Weights of a small transformer language model.
Size: 8 layers, width 160, 5 heads of 32, MLP 640 tanh GELU, vocabulary 864, 2.78M parameters.
Architecture: LayerNorm before each block, learned positions, biases.
Training: a variant of SOAP for these matrices, 101M tokens.
Each number is 128 + 32 x the weight over the matrix's rms, rounded and kept within 0 to 255. Layers, rows and columns count from 0. Numbers have three digits each.

# q: layer 3 attention query, 160x160, rms 0.273, rows 139-159, columns 0-79
# k: layer 3 attention key, 160x160, rms 0.257, rows 139-159, columns 0-79
# v: layer 3 attention value, 160x160, rms 0.268, rows 128-144, columns 0-79
# o: layer 3 attention output (transposed), 160x160, rms 0.229, rows 128-144, columns 0-79
q139:131211144097165104125078158214172123102092107144132163134142101157058148166150172215155139114156140080192094117122139209114108074028128083197101129204125146091108061160224084211100129133200140132058120162139151128071100111140072061139112156
k139:115134167101154114091101113115123153117102149072089142154109128111125148158078195168104169164142113114171087128168176152103148054074103140172071127157150095079103142151183104156115121118156091168070097184142180158095126163180150055191133161
q140:107091152055099117151175068156154166223124108105139118062081160154117105118170046118224081136125089129113122124094130116125091155117141187134171082136140123149215145136131124148130150104083090100120068187098102104206155165074117193123133100
k140:094078174148142140145136099138139167126134081084082115165091132104154117082152162077175142103186109080117079090098165165076128140137113140159170113173108125113175112092152121129150102203127142080107103209141125122204103120113150073101186151
q141:140155088196084153091126061228142069085136097131192093123086071121167168099071154114212145166127143179128078143167115165134164160136087114157116190162134159186106134106102067109151097111175147124165146178104136076099141131194157142149113170
k141:104063090197075144120128060158121206155113066097165121160120099085109168162155155084086149136156145110127055161141119082153135004142092072089086130102075202147125214099162141113152124156142149117145116149084104081087106191151152192137177138
q142:139158170086113075182077196101152160154147070064154128142138094121122108103112150093124157164101161141104102132147086107103119062134169153160151105098142086128165130060098144164094154087197053132036209061105104075112151100171082175116095145
k142:101084112159183151144064078086127152147176144105122140097170092146086144076092065140160172153130141065133096144109143153094173158152081110161159085109116178196083178090093112141086098134163073192112124133166103118089156133222107098000067129
q143:137111164176120168133105079214096174153109180101055134153137148229059169122084090149087098161136113153140146153175117183086070151110176115185085128074109154124108094143130067119120104129193094109168090125076110204107131149140110139142155146
k143:087111170144167126129140065099142145106158146145165088158137121149146152121173168167099145156092140195113156058214093162093077128174134137172144151102106133145100116126155193121143164176087136140189111138160123093145162134110078158123144135
q144:176216091158088176127113074090102157100106167140115130118071132148105115131124154157079127118105122079169105083152088130153132154079112197112122131184189073196172118136189105127184167114135127154116120096133227108182089155118154118107108125
k144:150091173101141201156112125076169123116188144110137165075156134166164132144106111128094135137050088066148134098112133114093133081169094162066091081191188131122185123164096085154176156096131090097152086160155090081134156149113140198118143141
q145:095119138161034111103155189122068153161253142149144180183041115101108130097177100097157079134133099153151198056091190124128147111105087111095077144214179069104188114167158129184222178151124159067184149101086188155189108088096110107045172092
k145:133159116097186198140124111129149082170197085072175123141114196038077100104129106094171089091106103124091113090112160117120140080128127105125095092057163108102123120152098095153133177120141125093108038094141178143114136110090243203087156102
q146:082122119059174075167134168092211156112204076175154147161116134168154052216132162150136149161124093185174096138066088081143121143116151165108069158150121145138074075061134098154088255077119158158149153159075172110190176047186166041103195136
k146:077110123053184149134099148071111102132151086137141176156134136105082125104102119071166103129125170183163081115137114087143165163076134154112132195137098127113073146157083123164153135146089095126176102078079168215133132106159174149099121111
q147:120156095077168135180208032055183108170135092160183116193100106220105098102160149132123123177138167113110148129139092127149107110126154081185069047190169085079133159122067087144172180185123121135083119094204122148074191061142101148130124131
k147:146176131060167135190089112133120163117160117119194141141129032181167141137113157117251098142125175111155147170135089146110111109065135145135118057126125142169128132155129086193098182093112079098155154139191195096121143133100148166122168133
q148:133202185101117083027099086066144128156104117072124088122117140128132114184080129159091088132129093109140153144213227170093126075110177157140155096126124116131144182138131099157121134192177157078136151102208086085185160102111178122098173096
k148:136141156149150088107126047065085133206093142077054205117102106173128116143085124099107168126080098136156068128104126119072151112120103142141115131150112088101090123142138076150076155150114114118129131094071185139083188074080089152126144133
q149:088113080101147080162108108111166182117089113064120142108139141056120150107112144122066146129142154177067116160107147138115105079159116177114206181184111180122162134134100130084200099113211148146082070171130109091087205090104135106087164168
k149:118107120068091112146121147144124111103146149108172117058125133090146095136203114130143109125179116151088108056083157113122145132178096131121194106123163171068161140154204044177115128077163124129125131103171197141114137097131122155111152157
q150:103126105173099164150104128172116153146132125127191075116127092187226111160216113144133149124197096148124112193096092187128128097100141141115153171179139110090100138116138100121146136151150075135124169133068126082114097126145097156059123153
k150:137188142171133109107129111124154124095065149132112191103135087173196125150120125107167163113147154138149045140122139117126170072140055168055119180109085108158159102095105170139140133128091060148077153176110145144129096125155208131143125061
q151:068138128138118185159152094133066151139131101085153171095121052120050078102079082180073125177084134104094134137078195156140149116151127194186144123132151147101162139178157176157158170075129138145187072108153107034086117102117074180147184095
k151:167134105124121124110101126153144131105088186120131149112088086141211140108156202136129127085123091132180154121183145134123125190151157108187116121160122095157195119151172205175123133180142091131097123138091148116107135174077179105096141089
q152:163127201196080064136158186171077101162100196126127229157094161151174126129099156123062086088189110127102081172095187126142155115069088094098117173129167162092159073109054158204123130128135150142160029062131161103137158152138128124122129168
k152:153155164126164109096152192137090126159141180178175182095166143040082063133093140084106132158133150114170129166126138171086090111131172106147156177127106092098104096104158141175233186169156104183109102137110121083080120103152167107143117095
q153:105138106124120108179126135099101186156082140132111154143166082184171115101150149152130141092125072123157160137191186148086171119154178185129145126111129121080163081107098104176140178139034198164139082054101171205174097147173165131132098153
k153:129095153057185124163152143132122189153129198117091139102143161159112179127146124169159133135136130168140087102183142131154067148212073103115147149128145075133165124163136130131136141118136150120131172066086145160133142140060128180068126092
q154:112165128138171129122063112111151101125135190080144063127183114118125127178209138165125107136156109141093140092051095127057159109172146169122115094137168092155128188174116177125121112141154136104155044081077186169070132135029134168051139129
k154:163073131093101115189041140131067139093197180119189146109095144084107146128149138098141162128160192080109188104123107185095102102117140142162139117193139213133200149060085170103122141166148079089161076148083245149093116115093105150094130152
q155:098109162075135186176134135077095113077054140062127095121149078103198156139140158131139120115155111139075147125207151102143133120102060202093142169193170099091130118152103090074154137186154043060076035109105147206083064139135168162147100086
k155:168091100168118191170174119110102162169160131144114097154183169161116128153141100155102151076098118158126089160081182122105115144077115202062111135117160110086114160179145166099162166154071175174094119122101143145065156105094123114105109198
q156:119111109072103138184149047127157176120165096174073098141116143087118162099217145187122187123151144072066114085135126173161143115117131140073014133101087161202058161184110135118114154171135132098138137184149107063180158121198070151089113061
k156:146128142151167134123142093122119149042142087119112071163058215124102120107136164125133128138078177164120025166108131066192115223113138095133179125146100112116129109117138108054135158156134097196137129177127132166146139107183135161134105133
q157:154158092139105132059146120110144108138105170076234190087098129131084172137159069122111105163184133149112078131176149126099073082131102146181134149163132143150155097120112091118143131118125219101111108125124067110168157114124094119146145116
k157:105105109156154164112092131113197109126108120105194128125108153151106151199142170119075167101105117155172158106105130143207122174171137081166147086217139199105117150145172119126156120174150180047124199144172210173097111129134095115152148179
q158:183151157086104122112116079133127120134111146098135162044121084162106079075114203173137136147201168121141118121183185053108124183241072146102121070223134164093128043124132127156097097165185127131155142066119106147134128110255174179107120114
k158:089144058091144055131112174123207166172098113082129118150182118126126093057151100219123133106125129102096093180125083164103108151140173110150091152148110112092131148153122120187144113106098105127139111163139185103114153159095147137144114181
q159:137085129175079090102147072090120181097173071101083063156149175154161132148126167123137156061130117169134075156184135137096172068138109039187108106153119121195100154173097091116091038081163103126084140070106196092149075132111117181134132093
k159:151107081163137069144123121099132152092162152146030062129077104095059117140163147157146101164112148158121171184209141093087143068193114101131162124098118147135177172144157139083103103138133152149125139107168199135155105135091115163172104111
v128:145106083089128084101182154159187123113125085116126157122148113118147138131190212162119168149197081129073163137132170101143118085144122100168068176191057194126107128122066136133086108078079067083146129120117121114091146048199108171198142138
o128:157121166146152105150090099091084135119088114066035082039154183060139178103164152111085108126162119089147105135186050045131112105185134160131183101118123117135160125151189172137126082151134175136130117168105075116133140168066100117128146125
v129:089195090147167138163088132126118159195137244119166061134119133179111079107174132127033131148036144083077137117189100135093135046129128179115110108141096169137198164117116119170166143070116106137119173103049143219133079162119107048120169079
o129:098093149143065172086126119133127107154160081112116148157160150125057109166121146110178166137132134147145106142140192116131193163126193067178152145120164163214101153124161074094092089183201161143117148194141059090186134120120122117123216130
v130:083166131187051216156134131142168159102153155172142165102118126123050117081095135090160150162153209096117107108149109130174081139111106152108163144139208144116159124097149063099102150072048095094154129227104202104146137114179183158133123131
o130:150127158184162061056091186155144146167124143087098159172130145089132129157066141191123151152144111135117127048102165157140194076177154092153132138139099149109074171104112205163074115152124078123143089097149115147144172146136074110168161135
v131:177116142163139169168114140216146135163133154116108093164088153075117182145072126147104063093181108139192137126127121188110119124109093112166124153111075172109118107177128083157114112082164100139095105096068053116104163044110109117057146146
o131:126155142076123079122112127081154143117107040114107208104098090128124167134158134118132133189132163142113110172115126113137213157136077085061105138144124123179131108113145130167152130106109160159159134136126129097151146137128100138106127095
v132:088153180090144112117166088118130219143029080210136165060099153078135153155100159142125089102113147097129158121117076118168115121086112137122208137106156177111160135077162092140188154069187119143072089158125137112014138130133093062054088112
o132:120094131197144097122126194137115128097181097099102069137147101084089105059126130096148142159149124120117137194078222121138194215189150122084111193136078084156120150135093190184127088152086116127161058145118122159086126097155132095147091134
v133:088090055155159153092136095106089090172091127127146184125136127140125177149131179134130125188103153085090154091206135069163093127208079133102115161186147093170069187157171078165124092077163102121120141142154118121109112092190137156131078094
o133:136086176091117142118138143134202119108139140115057139095145179157119096142069107094148082072114099142143174125138118139106156113089121154101194130109088100108171088099082144130195129119108118097155157115101106180130121113099137121096146101
v134:025094140113139136221133160143134133086173159111098146141109121054255167129140130117133155064086122155178038118173179197169129099102110116147155115116164128105075169100105144112163082100154166144118100156124085163147137189103078115110129220
o134:143213129122145117099096075158134135219065151126154147088142025150108088164170176075129122121119166148170201136109185168139083103137229136132113125169142099143146158159154150185096173127078125098215140118169151111138212097169117104100106126
v135:197070113229172113103075156086124138096123055132111139120195133156104133219110156130153114069036105116146101190124107187121133163168085055144153161151080124084114100068092147130119073019147080092140143149084200118050153098112121152124174101
o135:132160192137145205094120141143107101193098141117170142152062118131137116134118159166116099165182097110129108114073124140148132135085185217091151115157180090072085090152119123134165125148079146089102062226189113134166111148162116129189104205
v136:164144174078082128140121102115079072142115112130120158101167133137154136112145161150189082109171134118165147118073138136069103154042166073118175121209116140140120127095160100105121204145055134107093149147139024139137150147164149148145085122
o136:154142125141141132150148169128159151091155195129120121140106128159129136155132082125044149137129105097134100114129113093111157119225182186106165153127177152165136169141150117102118130112149107186177097081088182120102163143120128122082061168
v137:138160145109142165118116146175135159055138139092094043113111061140135191129192131101067187149098206105130114113159132079183149102171173205121139067203114096067063155175083118095173090150121135091076154057143104112116161136229128213099212137
o137:034192134140097111125140116059123158155086147133104164155172206184141078124145092149139066175187094202128191160132161175040122138153101116145123169089158139111171100089150141129073140125205079152102136107148138128143160117078119077141112101
v138:112110114073124105068133131093191127139118151153141122165160151125092109087118117093133167145111116133107131144174154118106178083131079110158152133166137153145144132143126154144102090119174168127130069134170121128110118122132140131162124079
o138:109122147142158182144169096150058159070195170134141140118142154073113144083135128096167101094116131130086130093061107170104113151079130150104107104111103123158117167108138131134099180123161177092162118191124061095111128147183101130098122146
v139:069136154136083142146127168134189060112093160140082124032086128105160109147114173162175162121092061166153184154128072152142136178091100069141116115154178028118142104133139127095174116141064164203115121066155121101136147124136114062128110092
o139:071053122139102105183120068124147213178137089118162085193141052088137114134101161152158098119114138072052128160111118133096152104146117185182124133140069140128111117104106080167120063156137116110141111157110146155110140138130134157073122176
v140:082062081152110151186134093154126157081145126183088100105104157122043160148137109151115099135166155143189143080105148103100116117095110046130089102116146066163101168124115150189070179100169125080124068230083155172132057097100153121122105169
o140:131139131069109097112123208135147101144083140152154192072175092129119116105075104147136185139095061118070125145087156142105114133100104138123204089094093159147093160171100152134128114158144077089160145115122079065094113104142136155134150155
v141:117157130135184144147056111144110129113094096132103171159142203186139135178160155094163143110150131098113168074126167139080128128132157095147118159071107134134109117151112083127147109127061153134095077111068113102089162160148079177147175135
o141:138120147106166147094123118103161125129168118104099071141119064143084134071118071183128127099094151040117145169114152109110128157099173104121161094104128103087127139102122121105117150145165097154109138163146130118193159125120099139150093120
v142:178157105121126085174079137120172119121121107168154190151104131173076139095061124166170078131128125187133118136148175169125143191122090045112146108174113130091178152147120069088170134146134145068160110147125060143118091146134107196158104075
o142:103083114144181175119108130152123092122141136152123144128123143029220099168108118134109155173141137142137120130067112142107138152096152147141112174070155168114110119074095121134094151134083105164105118178147108154035142117095163160106165088
v143:106127078128136102099055134169148166164181106160168083136078106095148024138038122141107129106132159151193198064095078035154078113160168056110106212129125077087153105141170064127098144140106166095065199173122137144162129134128192099143111140
o143:187116117133094204131138140113091130127159144174079116140158144136072176133148210181125118126119054065082124125150203237141152144135149124173210115173121136171106141140119139135178138070077118108115066164178127088126121163078080150157181077
v144:161165063177179144141193106090111071112156089085175159199146129065144121174074070073110168133081083200191157101178147100141162106180073077134116081045120116071161192137092188165157149071076146112153130107070086096150100126107050140093068144
o144:123160186062148096131081149160150118163132151156094158083075153149084138140136187168080127108102159140150128130129110079158102133086098151195116130221087125138175134126151122149139193195192114137099111148134126071096190142126138116147097111